From a checkpoint of a small transformer trained on Wikipedia: no biases in attention or MLP.
Each number is 128 + 32 x the weight over the matrix's rms, rounded and kept within 0 to 255. Layers, rows and columns count from 0. Numbers have three digits each.

# layer 4 attention key, 128x160, rms 0.175, rows 8-63, columns 80-159
134173179143149137092111137172128151136123153122093115125132152106204100110156150139150176106116065119197128134121172148129115166081191160154113106145128088130120152080139125148117146113154136133130132093128124092133176139144178113162118141
104141173098128132126107146135141131141135170143106143122141126157098059183118150091148127120140137138137142122107141125115099114163133107139096131136173146218123156127051159108134134168088099149126149130170134137145130160121115113087116122
140136108145106167118179143110131093166151097122117147101139154095094124169149098196161149139161126123102152153184183172185085141159116095123123149096124072084118119120146065119102065101187087142091114100169138150131139119093049168088139121
133135110149104123131119146141170167225107094140103145097151131223113092135141138138119172120167163144116115095099140135115134095102129134098114164089168088098137120159148108154098127125153082104105181137137138150164149133122145156101147085
175093128127120154110175101081154150100143145087150155121092134139088181069149108214101115117157129163116150119155166097087160093149086083130128138104130136131162148137142100141112069087186111143141179148144089147091129137141101114099113113
144095152096136118113135132108105138130078126200138142116114135146146045173090082084137149093153072103149138140119124099098158152112144091115203127151170111158116064148081176042096122187079124136155117116157118139116145116130088128113099095
191065161111188152118114090137085099115136123184163169088146122160099091121158143050090121163066158166103113168102131111105180128134129161041193122188128140127078127103069174118168132129079072099146164135186039106163127102073097116086115140
122119165171141115136146131112116096097175087109111062125136094118111153106129091119171118156127158166114153166137138148102116098123090090091092176076122143167174151090118130210152127093093063116119098128125093128070089128076135118132112099
085121075165142119118149195107111126221092152118134159111106125180132175066148153152141086152160132129157158182172108165140060184115092170119136121158096083160146122099145023106096099117149128124176126139157112178160159088168120111122053162
107125192080087159073169132103179136077068070179117126114166077069089134193144143179158065130089116153072184131172107197083121118145073142173096136148135137186198123160039156133146077150141140159125129143172124062140157075157094142101147053
098073110107095099115113151155123059110138091092111107161150135136098128164107111153115058170102141113114115116178127141163099144139112173159152069136091162077108139121124126171157163120101103167084099140143127134097127129113140081134137114
203114139135126076132030070101154137087142195103141115115150084151082128130175119081081067123130112145134099089153183090124075122145124140105118104158074129116110170124143137118108133101207097102145139138115095100064090198056042056107090087
097133219116177082174136172093174075112113113107092096113199142072115149141164119090107144148131191142160108139147162186148068168126188134118098127124179166122124112173124102140063132101041084214089106091152065147082106122174106150181143085
089121130084081147054128151095155144111183118186086160120124114084073066142131097180065119126134099092134145113154122135061065074158129086139179070103081105119072146099089103140145108116140172100074120109098163086123117123097086133091123138
125125132076113140167119090151148126134139114081110165113122155133186061131128190112109139117119122146104129122176116099184156100121163134066183155183131126140169088164145110137177201102117176110168100197104147115172141068128121107105092120
182143159153094109171083174173171178176183150177211169121084123139141113072100160128147128155082165194058121085146102065122111074146161103093151122146156104124063148129166135090143072128140198105207186097089150172122177138111128156121128112
111106099124211131094084161165121096136181156124092114130184117125175096179096142091126116118125058160147135161127122161157120143169118096161136109171115126075106128116117180090152132094129162085103163132109112123141147025066118143100125135
104102112153095146069114151141103061174174079078125115148131163096112171151156105156125146144129146089162132175128119139114146107106055178160175087142158148166123086096092080178089107157128126140087123106146159121093152054192180155134127150
155103144138091180209077143112098165114119177154126131179169174208143126064147179168123164150079085135148137099111093154104135152135053162159128139133176101182072105108085187124117155153229162093181143105129127145121179152131118160116170195
204117057167169123204117102129096158105127114117150151133149088126163158085111132132060090141131105225119133115127115141130144101146158121041172132182100138069173130181175185135138104117145132100146196184166081105037141117142147112132182093
099186086125174133107150128122151130085166141066181135045149150091149139149125102058116086146113123158131151138072134125165115140133105158160112163114118153121200114129137131096127145206115124084195177139175125128110136101178175148144151100
105086114079153135111132116089144069109048081186117164156151085170085104120163157093131124141130134158035143100148122173092160118134131143090123152157145104158179110202082132146171170110147118130065099187114112108111152147092065119114138089
120133136161144099047120091126174143122142117126114110118133187126094089197160152102087128087206127092130184114118141105132103155160106192161106095175053172177115111132114143130098122143091163134158122120137108115118132150130134122094053113
070095137073128099071147102096106136113158107157190102104133168114121111120102138087143176111164190173084099099193117091074154088195127137106129061141145097171178031170122133131146123114127136126088092187114059140064085131075110083165069171
183138125130109125138118166085132125161110119089110196121109144057167118118152116167125127145085149128165122098085142090126122097134139156129135100104139130149127084106175122200074104096142128167147113137131048132170147063143137124098125118
160178113119145136127115151117166107142100127111131122059147097134109177144130085163152116122049047126120138075080074123133158118142174089107137118175101110123152123099147153138170143135079082092173134098121113133118171092070164096100138125
151124100132131071203084152168136127118109143106107124078150157116148119134139098090116121091161075135136148121101095100159092145112110181160146075044104100146136110139091085170104143129216151157113091149057186156150169109173138144140177139
106189101122151143126127138090142125104165164100165099099090117091178147108144078080089157153105106163162123121151145134175147122175115101117130112002121136081208120135133106058089114097073128041039127136116117153174100099131155150180113099
091153103135123156091137129195154108186097147155118122134112132155148154102139105167162070151178088074138156136085103146127136128211122124153108078105143156117117154130103146132095100152123131146087195096132108119143125092159113200177126089
091119102150171103106197142169138127177121115115097132162094127096104140102061087108170116127076105074185120114094114142156115123080170114115104125093146148083096097110127082089097109123156113100166147098085095165228153074194172150113131081
128075144137193125110076088155156192147121172144127092120113166155115139144109178094122135174134135106110126109120096113139100171150156087195133105111105120085047154110152173103209149116145102101147099147105115119112107122161121161153110101
105155163123102157168084096190170150129093165123092114162146042168132124152169170128142108072090108085097154152138122091122130162169185171153129153132148107132097108155156153166159155101145130208109166157093152116087159143174126131105173055
117116150143110140100115148128086099135137165119104124116126071164137065145099126120107158185126194125152084111189059111123176170045066158129126094078148151125125133160146120147062170109088170078075078164085127101150138136131184163092103109
124119149127127179078127200118163157194105148191096111155206165124084119060119133157091133147100161088164139165137086189133152132116177150155175172122144066166089077202127130120069121134117127126166107145140065125175169068149081212102134156
174135089154134141139128166136115099137141172064157154092095143153190134172002130174112068139111084108138146162159170127170111150162195103148129168154150128076093154132093107101169116149128131136127160118156180149179123159135118115118159155
110115109149151169178122167170148125168142142173118138155110165141160171095163111147136148162131132128125118123153150051143119116054132125162122102165116139139065085141106124092128109112135154081113122161107131167143169136134108177133117135
168139115114097141177137101140133144104140154120127112191075178086094133102157119147141118163060104146125138084135132110214083122133129109130108149103102148104107163071165087124119152094120125133109134125145187144166155199098152102134118109
170139208134100183126087072111126128156180131163171161124098119122178116044115139117108146136132118158167117106126128143159140096128216086115154125192104108106085154082133123109168120137168133147171190130149168176144116142091139151106104157
093136120122108155070117113094134150115144128077166116118133175127091132123056134126127149129121093115109182117107112153079129123127086100110083189085119129132138182113095103159128149162144118109133194161098131142092053099112155103131115169
124110109103114092159100110116124182095137128164132112095122168196127072143070044161138169134129071108156147140115157101141135172103127123126133169041123110121114182081100131132076220108143127118131077174039173168159160171099158141112127178
087084121168051124130165144121122120124169112200089093213148087154119156098177126163102091167123149151121116137140120093092130125156055114116131109166192098128103124148192152130069081101186145139075184121085113156094132109087121183088107118
101148139157126133204174164190117122193098112132130133158129130116105162160149121160146168168101145100121096102094134173129144161121202191170149153147101127142132145045167122141105172182117105099157171138163148136142190131129155118112149128
102068113189116147111190105121094134135095069133153181124147102105132128066139066148192141145214098084106148140087079123111111184124111174070088144069109152139167186112149107174097144078107188104201056169029140147142145057095139132150137092
108045133148151088051126072125118125122117084132107128169144101114081099170145096053122117103104145119142155097106149125169154107174121146132125144218133170078141145126135190141167136156077125099155150110177141120057100134148149123081141181
157128105145118069125149155172084167097107150098138117089118135083172119161087175120109182098150116097120142123159166139085127102120133163083106145124151112155144144181103157088154126116125151124108122161122137171086123148092086133157114137
198110108140109113179116177077138159151110145149149162099117130125149137092181123138133161125131121099108095115159116102184087111116161107164109135076119110121081138113200108068093135041139117100213130216124075193173136109156114109152155171
185145195137226169103140151071159095068162115179115128085194170128080145109144148116050111166114150105140123139171189137026144065096113134170138138118161057153092071218127100103091102133176149107145135166116074097097109179135121131132124209
160080131118133105155164100096102109087138145159175119132074165131105138141112227148066128175114118201147065108152160079123101068166178154176085105132102136171073144167131157072078081119174083089129176120147211185141084204062124142126114127
155153135129126168128127156164192145188160119138137094090159088145180115118152161149160172184147120085198125098137096129121160097102172199165137150070193104132078128158106099191121063136114119111147156087133104135118091149176181095143142094
129141120097156114156109094124159109103127101124169150125135152126092113103133120183094094107131144093138117082132105097095118048181118098119167122092084122134153174161151151101167128112096119136133083152066133130083158130066134089129106108
164112106086119137161153100092099112121122114058133134092116142124139112173134102100075134163107118101114178183104101162149121161120184132132130178126090167107135157094121123119127115106111121082106128092078108129132139066137155149190133202
165128147102185117124124145143160124165231104136105176103094097148090116068117096145132134135115127098136141176151166123127110147078157118110209153108136100089134112083092086133118115142129140102125054141105148241108147173186157072174150177
125178150065148094127050116163192136168098115132151169139103155174118094115126126115154110083144052121117196181151073143168136102156148076156178128137107122131104125125126160083109117127168094121159110085038142089210119140082172184106090124
114134139144096103126121153154105041157126144092142137143105119118142144134104072149176109090114157115097159130130147173103115112120133126129107136124108122156191117117064150151116065216084106150169176078224116135073135153149157184128145118
110109135167092132091163179107089116180110141178175175149168131129154147073185130119171116094151098100168136154066080127103139143121085115156154091081150086212138107084170095157090093092164081191099108147100155113137160129153151160079112106
100103114167179141105138123103185124169107104110181172038145216139089100170025094150169127170093109159068127090060095189157184112156094098174140147152083164167150143067053198168180166151045092059066106150129165149113175101058201107083114073
# layer 4 attention query, 128x160, rms 0.184, rows 9-63, columns 80-159
122111113126149123136145146098125134107153103136135112145123104079122088160133125091086140123126161162148138155096116179166171107115168152131092145109120101129149094194125086097162089147131152090136112159151124140115106132113084117149092143
163139139141144141070121120146171144146128177155122111134106112163164120135169172121134107152106129140118128109128145095129106101092139102155123110157148174128091110159098095154124105170083117154168119103111087103123087126073100092112166154
165089155138109097112189118119098140148140092183126117131130159117100095155118131152146098173119112109133139134220141116125121121112107121106167113135123133131096107143134102128105126141152137162170158150084106082105126087126104106092155076
139109127152084185117120173148078086096097131107059094111125153111145131138099095108159051117107105153110162153158109104170067100088145115118131119147084122107097094081135102117144131170124149087125151117181124140137118122149176146103157076
094120127102139156094147184124101114116145125145098120069156133085079132119182132107162154141140105104150127104125096166147108128155151157124123137113144094133136136094142075124171162081121195116145151115150124147112112104154104128112143101
109105092167129138133092156157142155174167103148120157176152067155122110140132123168175107112101146186053190168095110147155095116140147146149108155083106114155138095112127069125151108107144144081120200091170123145105148108127130117126115095
203146131122118082113136148131059081108142158170115162135119110133156103158114193160090145106120132179129140098141126096128111163155118126132063132149165157124175139124111123127075138128150144120123132095136168144109154181129123157163142117
193097144156131112154086105156166177130090148109138136097189133137084126120127096142150098139093090094146175112085130059164156167085112132072114103151179078151111079164160172134114120083157127112127177112106124084171122080093099161086172120
117118125095135130134192104129071081140152112122108069177125121111100127123152078075099107096099184198129142167067126096145127080135202144073148132158158176066114122115120174109097094149064101136181095088172111152120136125124173146133115141
158160125181063109159133096152154143117157152065168108132156125135165163110167100136144148104141166112158191118115156125149147122099145150086088138189120135137150128113152132210081096110096104130129082107113109115118098128174145083110167121
119125117112107146092180134134104100125148135142112102130115162114125137176106122170103109130110156149075197085140207106130174126114086129145111084037126149147104070136125100134168145123151176089135134137171135147155165153151139125114153102
131119103060170163105152160092194139092115210217098136132148187128152149137096113135063172153096114184093112116133117165111155099140113159111152154166151190156152148134089156169202142089139152144183054118111143066192148152040082146068130130
101085181131158150143144113149125141132094074110129073148106139151163118133111077173106112089155189120111145143115104124160107135101146102181173164116106132123136132139093165116094102145102134130162087097129158117122112096121145108134158121
110109147124069104082128136150184145091167176122162131069140141086126142132095138121135140126173166132108100113129170129088177075144120182115105124136113151087141119124114184105076152072147153115101101076142127119157175130142139176171128133
106126107061057167095123115144168118123116048120121091101120113108115086139114085121136104105132071103100191189129101143083080169119081091188138150082074143137111186094112052101134131148166139110137083122117182125085117083177118147137139144
111116104147063147128080156113156104105161182071181060137104117158093146121131149159054184174190170122102128126171149174065172121120128154151104121084077082160143105159100120136132100069161167132098086091106167111126160179146053144111113137
157118187144143106162112109155152058097147141108120131179119063129079158117146178065125086113120129144068088172117166087154086154110138141089113186191101108168117096127130165072160110144133105195114126129169139069079070190121171135119105172
137134135132125082141127097132112143175146049119187161117121085170072121174106112110127104091121124127157119208158169192138155123147155135151106103150113105143148150190184147107195151174141095122136140150173177152105097088103172151172111138
122125072149103132159128141125127155135096130026135118120151142138181169074103133168166150138105119124151156148143103128159143117134167129154195081086110109140097128042124127143161157113164080142091125107142122109130183152144189135156114106
105101102115162103115110158148154148148148186109121107095151134114119164120118189095135203125133103143165107128149134167146165178117101145147128098116140164110105125094126133166133137124109160143075148121154120169133160159176134137106087168
118171150143120156084160167122076153121141110158122134157167133109081113130133103133134085101116163143120125110075132064104129075138157122118189074110100161111130132181108114066133126132088189132162155120183135195113162079125105122093174114
105092157165135148168160121157092127139166159133143113101142053116145126126102131115130159143147178141114157119113140130130153114102147131097097152083144091180181053129135139149086118080112095124133147142121100079129130114110138168128130142
134181121150130134128126128164128080077134152142109129077161120136120157120123134113147122112068140100176145060100078099107151127174107151165092193125163138143184120136154141136150124158160138149179135054137142081096138175113084060067128127
085147151135089171108089140132109121110138097161172156099123131160134118160091066127086135131122157124092115115123168127093121150110085073131147192159136110170074093143120133112128147146154125130151134153100113123132134143111115166124129154
129124174132125094053097114116126146086147095178146122078102170090131121126139121099119152172122154096104124122125154126176141153147150144101100085139124105111151174060164119139101143076132110176158137086082121118193093121140127137189156144
100144077070120119120118102151183154158111149136071110098103130108118139086134151125118138141103132103140139095165166126137127171118108123110157176134153118124165138098139150114031143083121169121147070085134184152151109161125098166086087128
124041068181160093123119158115087086091101248055083145164135158149105174144135166147114212160166126145097129067143075071065101154099037143099145128109101154144128150107107100145142061151200145149101173082135117141079142163142067131051163180
114056085142122132155088157096107121138173134125114111190129161107115139116125161123092176148137116119138116200190098118133137165063101113107118113134148084171107120158123074122145075111143155177115150190108190133126097154161096131079117140
115115139078106167094094161141167230088116126119095168146125144114132105140060137131148135180145096133139150150132136092103143173108092132196170105146182141119094131125133117076123166121141171125130134133090117141152156116144085145137163128
125179049099125120124131150139136170129180123142104097167114128140118103103089121130100122094139084130110185127158113162137113100142081130133127157076124145129133167164104119175134128129143185143138124144132187150179144113118098090095102097
117146135098145119106165122078181169105110136144136147116165233137109108150163128100062140070121097133156129116148175088141146098128121084134130182134123088105177127097132123095046153093082114101155091165102142111208141124109167105125117142
170145147141126124118149108096152105170189139056175178154166154161124145065174133080166171128154099114134138111085139104146106112114184193041145119192098130128107126133083094103145097120118126180117097114120159152092078140138140158132158161
100181131121089204170099099120126110086168147151167118159195101179091087149111114118157111127131119118102116160145131148107116155111117132080145137241140113138124129183135141051148137123184108094159165128179104098156130117118115117141165104
107124106126124134063129206188141185142102142114118053165097104149185127178162132171139168133169119087090177158103135090101095125066057125106096095137093105118162100080186127157097109082077170092111172115091108179147143130135092140106156120
157159084130154150100095137160118109146109196103054119116149147163101135136119130146135102129116084113077145146144166131112141113143060151106132091142129114151172180184095162088115124152142123071115158121144144127150112116117089104099118160
135136118118124153130078100160097117094113127092100111116109100118132089156099076117091122132124146169115157116118088132134170125117113085106092096060139115110099151077124147117124105165109096044113099105102112106080144117131104149111124141
070126104115085133155064099151116131128067069092150103119116114131145104129046115117135138147165131131118135183107061133119142165110128122187089100162169059100126131084147114124178133134181121090066138175139142068140100137145154126133146060
149151148135139066132105116115131117110132113190128093144067080117154151152098189109158122110110176074114114153099118125126127145111176191138107084133125179076156132103149092107096146088131140118130147124097160137139130149134129132094136133
153131123153147095089109092165109171126155124121151147124108078110178079109124145129139134124158147141141120094145181106141114113118088111143132058130088145116170144146130138165120099121145125072081107062104138166160136107111164136152142108
147159170145082147115123143144169090137137070103166103092133177175106149138118155133108092125100153077171133124187135162082137084112156155148105140145136133107095074188136115180124134119079123111158092110076141092112106114120122084123169111
165104158097165074146094078136095179192103114173102159065132101163146094082168112077078148107135103119115120148120137087146125126100075093123117150112192122199139160063146135113125134110116045120124113094083138130119104091075116158150079151
115148153130083104083029109122115155155147153141079129127128111082111072102128146151113125108096113121177141149126105095100076157082148093195197128178156132171121066140119143059065113132133098130092095120154149149151119138188137156142116209
087177147145102106167197106142140144089167157144161165142156124090105120120137160116150136116081157149142084118097103152133115121206152129152118142132112136100158120102158092147161189148096085095066171128145069005081145178136119109188141143
157170138120140154179095119108136094131146127108123135136100118199121134064163154112143139116135127090120127121138118154143118083174152163159097156118094135128149114053121128138121123138176113116185119143150120159100164140159120093106098114
174169116130153180110116116146153161094143157058131121118115132118138086107095101154155114119144095190083131130134175126139094154102077096144161147131106123129124135142135121122160103130195167111098149116152133117138156065163089132122126117
138148107128148131152117150131107099117109132078125141170131099182097146145101154153174099076091117157079126111147145127115151101209127135094130092182074098131167110160082171072158170151134149110144095140163139151117130125090160128145084065
161110118135142159170170170165144148152068085152151151130144126086142111107134175096116134149118173177109193061131146074112166093116047032104086123102069149147163122151094110155134108183128167126159105137151079124096141085127112131134128163
177061086103076105142143155196102156180093136141092178206084115174127109089160142077130184117180084127129119183116120073138181204094040103146147103137140051183086130121145138119157129111167071142065082135109174132113084144096037173012128136
131156137117083089140102104118105126127136088090155142138173197112124138111143086138135171079133141124149104115158098145141126148170128146086111150120089162119093083093149125146091139110172178129156071117161094186122109123173171135160161107
108121116146158109087098094092187191086147112165154134144126088143164115111084141160127108140138128133063088128089133096091125147095169097206127153091137121118175117112149176128061110083142130139146158099071103112184182106110167167116110176
147153137110132111069076151168160155088088159088112114115148106134155120137130109147109120141123059164076133120157133076166150177104105097185134119180122121152157120111109160086130164107137129103148118086107194119121105145088123152101127113
073116109130074211072108055147096163135167091130112090147129123117133117136110100123113171138149136097139080116173126122075115202151137043154138095104135106098114096135124063129081095075142115154118079134086150135135131121145121158124144130
094113134060156149168152140103085127095153115132097112140162152107075184151159172114113153163098120162149113162130111127162124146090138171111099120173142116161153133094142085077123115117142135173150163126109124144110148180101096129202123142
114096155103133145135155133104121175135139111155080137112114070159112136141125109048078071143079095136109153168096127101192112159156105140118171137179152075178070085191123137079176140139113121161125142147108187120150093148071130095128122094
094132105113094097121085051129110173118150068168077055144085070064104099123133113077118154150105162144133147179169155110141067100126138124142092116080090180113151161079130134174030056105155116132140109000092180086102052118159097111197107150
# layer 4 attention value, 128x160, rms 0.254, rows 0-30, columns 80-159
142120140166133122100123104086111119089116117108116144142142146121141100113132145121135151116128128108143140142140130153106089136111082111123135162153108173096130139136143103144131105111129178123123141120124122100157157084134182170116143110
124131149144164148128123140127114109154114138131125149139135140110124102089150112135151113124109118166091158154146129139172131137127113151145164162142158131117112151126130110129134126132084084137154124159106133192157101171168158090113098146
156084175136134141133101152129137150117141118128118156158123123093102107146125123135129147118162164129126108057079132148108119139117145117092089163127095118114104138123120156129105133121153156109139115143103132119116125140121156117155159140
173115135188142110097139165174139122152162144120099161120127133137136120147124080142165172155128117133120094091087132151149137167174113155162097144141160097128165159142136136102127102118122121138116169088119150159154052107155153144083154135
124111130128134128116095142166113123122124153128118142117139160148137090125117105137115122115146117143137122141135111132119138122154130199154165141131112124144101131135106108109105104101092092129118148124129124121098130104118127159128169139
117149131108124155136103160143136129092164132138124134154099156086104097090085174148121100097098137099115115123100119113174090124161110144139160140158139100131074114096101152108129106116142185146142146120136124152136144098128103145118138205
131126096120082154112135148107152122167151134145136109120143152112137111076157113117144150158182130117119106153140114160062131135136092142142134132120136082112109149117119128154153152136124123134084130112151110141118135083168107104155156151
127115121125129142163132160139152102140142138138098143126091124140118140125123109108164135105152140130137111118153123130128172100157147087088105146143158117125161145101144137112133115154098133141141123082133187123128107075143139131121126116
133187154167165146138110105104071124097133119100157153094114129120141120142090135141126108101110110121078107163102114180138092135173099153130091145139095167140122098098115142195135153140121120130137121134139112085161126086136108155116150118
163127147115124137144077113114118158127133127135104102126084133136171154168163123113096188143158148105104129103130116147137108132154114096155082165136133108141137113128152138104114118162158165105121153121097153104106125142066136148124118063
133151116102119152130086122130089121184141147131157119161156126142123125139150149121113148123177104123082143136136143116136146123108101132190140136109140136158134108132105127093128133115135109119105133094139117145136128144111126097134120142
126115093173138171123079113103147106076159137132079131131113109116101138126132130117123130178116158104141130149163117137137081115121105148115137114117126121115169120104159122097188113107134116150112119140122158100145163121118118132119113142
100095095080107142138151117164128119180122126157124124157073114155131188104157152108136133126131131153164132100134118137129151148143130122129136098101141152168153074114141134125139144154097114132113162142087121139117125132093158134151095115
156116133144110154157145082095141121100088080134152117079097170094133144101126126131103126112122104143089137130118102121119107154139087090127139119118119159137118115113118145131126132097147155113156122138105131103124133150143116140139116098
143106089119084099118136150132129146150120083113132146151103127114102199103153129176129156189123162120162103101143113083132128168125129126118106166110142160090132123125156138111133146095085106147119127085104135141141086077136144137160119129
109142125157094152117121112130118080132146170088105139086157189112103161126124124122143140137107119119123105157144092117113139116173103138164147133151171126152174159094106126118133170137122116131102133135126147119148141110175092106124143099
114115118143097165144155117115130154134125103176154128111105133151141164107132119113133162170112130163126161144134131116139131105127119073113161117117138098168132109130098114131161148149105133164105114165150168154135110160082100117110097162
149147109108109151127141121130166128098169117075136095103131148124089116130150124126124094140117111095105122109223109114126150120124148134134131104152134120142123121117173109124130121140101126164104149160141129132134104153123106116151127129
125116110135125149090099133104153116113118120137134107095110155138124134092151132141135124163143109123107127167144134125086129118108123134113182137125150122099111139115175126130132121102124128129087165145137186149148129131116110175139123122
131084142128163130123150120095163135105123160114092097117150146101129122128069143152115144165103162147160150104151173104137144099140123091135126092148134130133115085106126170124087118085084116137114125135126119100137139119119154150131144125
112152152156126129116109156125136107116182148118147182156158144166137094168120141156081101126077121096136102148127119133172138184121135146122126125105078140137106124107116105158145096159158135140114102136162141123157199132099113103127145134
071168085086079121154160152169161145154119105147137144123108124145145155128167131133125143123189170144112100137072115116085109099137087107136093063071154129161137126157141137091111106119149172148133140081141119162140117132077107156170110123
148112129123106124167115115114118129136098131105135094140136114180169115098112118149136126138135112116116147137141115141100139123157142137141145149122160129120090174105144118150134152137145127117152138100112170110107147155129144080116133099
142128150141157130098096133143139118131110141102127156124111150133148114134156079127131113124162127111130108097081132118121139156137106113096127114141097103140105148101143122150110113134096146104120125165123141124125141126134123157126104142
107121119123135167175154127176145103107109136147139118164092115091121109205119138142167097117128130164139117100142119120130151091164112157118146109139169148137160117139147154119111086135114131118163136161120100165163134120099126184151102138
123093114128131137123131170157145156168137113099121137111129130145133121115117140140137114112127125157136124102141107126122115099141147120091136108150135104131104153133138132149164129157104129135116124096120128153147100082165104143131116130
114157142121157122155093127124122141119147118131120116126134131110149120109122136137118143152122168130133083137087104169153104138157146150154138101151135124130116082164128137118135134092150152115129135163124151145150111136114117158129138163
121135137103116141146154116132096125059129097113137157165146118121124130158130122150138106137075113101132117150148135113159108120160139132131108105143101177113151104149139105113129159115158149066144146188140097133105134131121136080100143116
104103125098134131100128144093129165152154162127103120112132152122092154170128133106112116142094159169169152114150173091173119120122147098142164132126140148123137112131135139122142096145124145134135139128142130107118146108148093132126086134
145150085141106176109143121125120093092128141108103133091121088160101176125090162129114124135124100107132145133189132095134106123162139121131126149118127122112204178083143118102147091126088140133116182090113142136129075109128114126138113072
069108156136159091101105131152127093127140135134147126182180146143166106132082124103131100104112112093126115117132095139217150125094101142144144157114122112101102113107073084146125104135158123106114114124172107131118174151119103133110163114
# layer 4 attention output (transposed), 128x160, rms 0.22, rows 0-30, columns 80-159
115104136103108114088124159119184154152126159139131149077135110144108126111128120109089120166129116139160117129147123115108167136067114139149158099141148130094080092124119142173147157136152108153148096132145082099131072143121099096127128129
121136137118121085153114087176131177130134137086146085122102133130113150095099129133149103115144134091191105135076118135144111140153098144175101079073095135180117124089145141137092138127133151133152094071066151132117110123102117124103147118
130144106156099087090132165137143137170098131097104152131103143139153153100081107098111174186121116114130154157139134083145179132127138157188118138137159082118156121123112094165175085177115120127140137145107096128114119135167125128089134136
131120110099131102141085079112097174162092094082150153138120173113093104133119128137134059157164082150146161127109125124111145123117130118129161097146128134133103148051127159170156133101135128128132140140103101143134135111110113092136106134
108148124134107149090127117095122152159137068113095120120116106116120157131121101121132132138145131080094116101130120130154135144154121111100136102120130127123159158126147129121074107121147147137154154142083121185161132105132113094113100166
139140130157125048150125122139090138097116131068097125123135112133123137101164093112091119096114094157090143114147151092122122105145139121095121077115173146157125120115124096096083086159122093132115117145143109118127131168135143117139143105
094139132102141117106154117106106132085150137110099135120122117136119159171136118133090126173119113129160162163107149113145114123141137129070160163162134145152107108128126104133121152120129121146144098197121105086125147163107098153083089149
125149111143124141118105151089156133129085128161145087088116149146151092113085119114085118112120103137104151135125141134151105157115069117149102125141121127155096125119131180115139129130177112115124136119121112087131131137121144152100092129
123081088141132103143145161166153167112133143096130141164172123132087145121205146106141133154130126148131147088077096115157149127084118140120182118164129125122119160136121086084154132161161170125120110127125149119094131185127103097131104126
115114082145134178085099158138188120127144096112139108102170101099116078144065143120113130157102083133102131147136102122159181137124184171139079163150115100097155126108121136115153147115118128114102147149124096135156157146146133139095132146
132146119114134111113144129138128125090116124124058123097092155103159119148127112169149106167110094125137122115122126143151124161135130131098148121111121114136133141103147095096093152162161125112122120144125163133153141116148150144132116142
159202156084122133151170153104207138142122125164149124091137147146117094134101153131132098112136109144153122112130192171150146155149148127184094186166160142099056128168094135118099189162148163166142127149145111150158079152152107133135123113
139160160131099128139098176091138114122085093149141102158112138117125109162079157131105088125082155123127124114128148150112146095162174075139141125132146170132133125137171117105152147102114112097108082122114147121142122146126138144167171134
093132140106138115138156132152153127110191160118150124158139114134116143099145134102166126122129139115152118114123135112101117077130124133123095099116152113116156135129125146135117138135118144146118065122117147127111118144102135119106103136
155136184112166127149143094141132163142107138158078153128164125168125096120091123111148097112188097124121128093115177114111174075145113102129169122140145088141145116131162164154195113146146130125140093130128140095086157138110111098123100173
130080096091142101114138145134106158122124112149114137152098125119125131147092135148088105161118108143128201118131132122128112173109117122078084104175151111105057131125099132140095084128158124164145115106121141154148085131119139153145133154
115133144117149127173149161115124081078140167098131111133118159084118144135133145144123080096114149110142096146116133187156089160146113154112089134086107166120110098128168115103090128119160137122108146128084152113133162115139168164156133112
138108150124171129143157179111147087123123143180130121116112132106136110113104101149125123093116110162148120113098135131135108100113121107137106116096137150133106123140069162072110103105119155077151093138136126176114164112156148141108117109
113149103103127147126163127134137134086165147114155095109100085175088153112101093142161125104140136132157159137117102167122096072172111116149062142137104108112106113168102129140155120121132147147157138128132060158099145106132120126066154105
115135124130110148167170160145174082168137090144140165165128123132133124091138119114174084087175103133089121136107097112108129126139176164163133113106155150130120139151145148135167124158124133114142091133116152155137135113120109139144099140
168092144126129069140134151121162164104109096119135120115130133057118103104114110097142172128160138148149130075149189149138162152098136178135165136119146131106108124109090131090119174147145134129101082129133113144090059138180160120172115114
141126137132162115120109090124122124069130127107117127179154107098153153122130125164125067133142099128140140117157113160148131183111181149155157145114121125122108130123171109148176183123116151098059113168142119081154138131111186157100151097
093119122130127181095140138098119146140138093158101113082141140107094164141108142113107123122109139130106165136084121120100141148077098108127092123164127149119140091157133124126088123134111114091149152121090154145178184114143117176121110160
146116112121094118128140129148107141115155142087104118133099153114107138146091117124124159157159126135138166148190117130133117127147133152112149153146152131115135129140118116153149120110123103143120143115104106150122078164098145114083145120
131171132151104096113140146139145107120114157153123089114111096166150143076130121181143103096153155106081164131083113127133096100100117111186135110090117093121093122143118120103137146134137178104116148105126169129180129146156146133100123115
134108156120142100123101078077104131125093147130132149129124106133084100122130116084134157099107130083145108159086179131157138160135110099146154153127138142126102108091127139101091143052119117161105114155125073144108108129100168131107123110
146154151134166151145126134151144073126111134075118141137108119131113116159125148103141109155130096155139114105140124144136153149130146161136133127123154149136136166090135134138127105138117079141123128094128141112111092179148136135138113130
120173137141146102110145106124129126170128155138155112125144093093123132108157176097134133112113152162126133075113121119122150081071148110124146135110134116093104129166110138137111100138102137156098129115145123112138126121147105162166146158
169139167104145165155117142158145123126111156119135186150110125133145111095149185139160164098154117122118135141163101151118175135147129146118118133154165103150159129132137133118113166111143103182145129150126126166137091135145127148166127143
174126120069166097101175106100155153161099080164168118116115134140123120110132123112087097108144095139099150120109146105099130119113079110117125146155123113096068121183090181081084141126136184089108136184118143122172143119100125124115106150
151109094134101085117125152113109128106100140122149060110131147115142083197148117173109173151141170176118118097140135116074116074123158136116157114139105140115104093151152148117067101136111081107150154103135130145102136144115147134178140150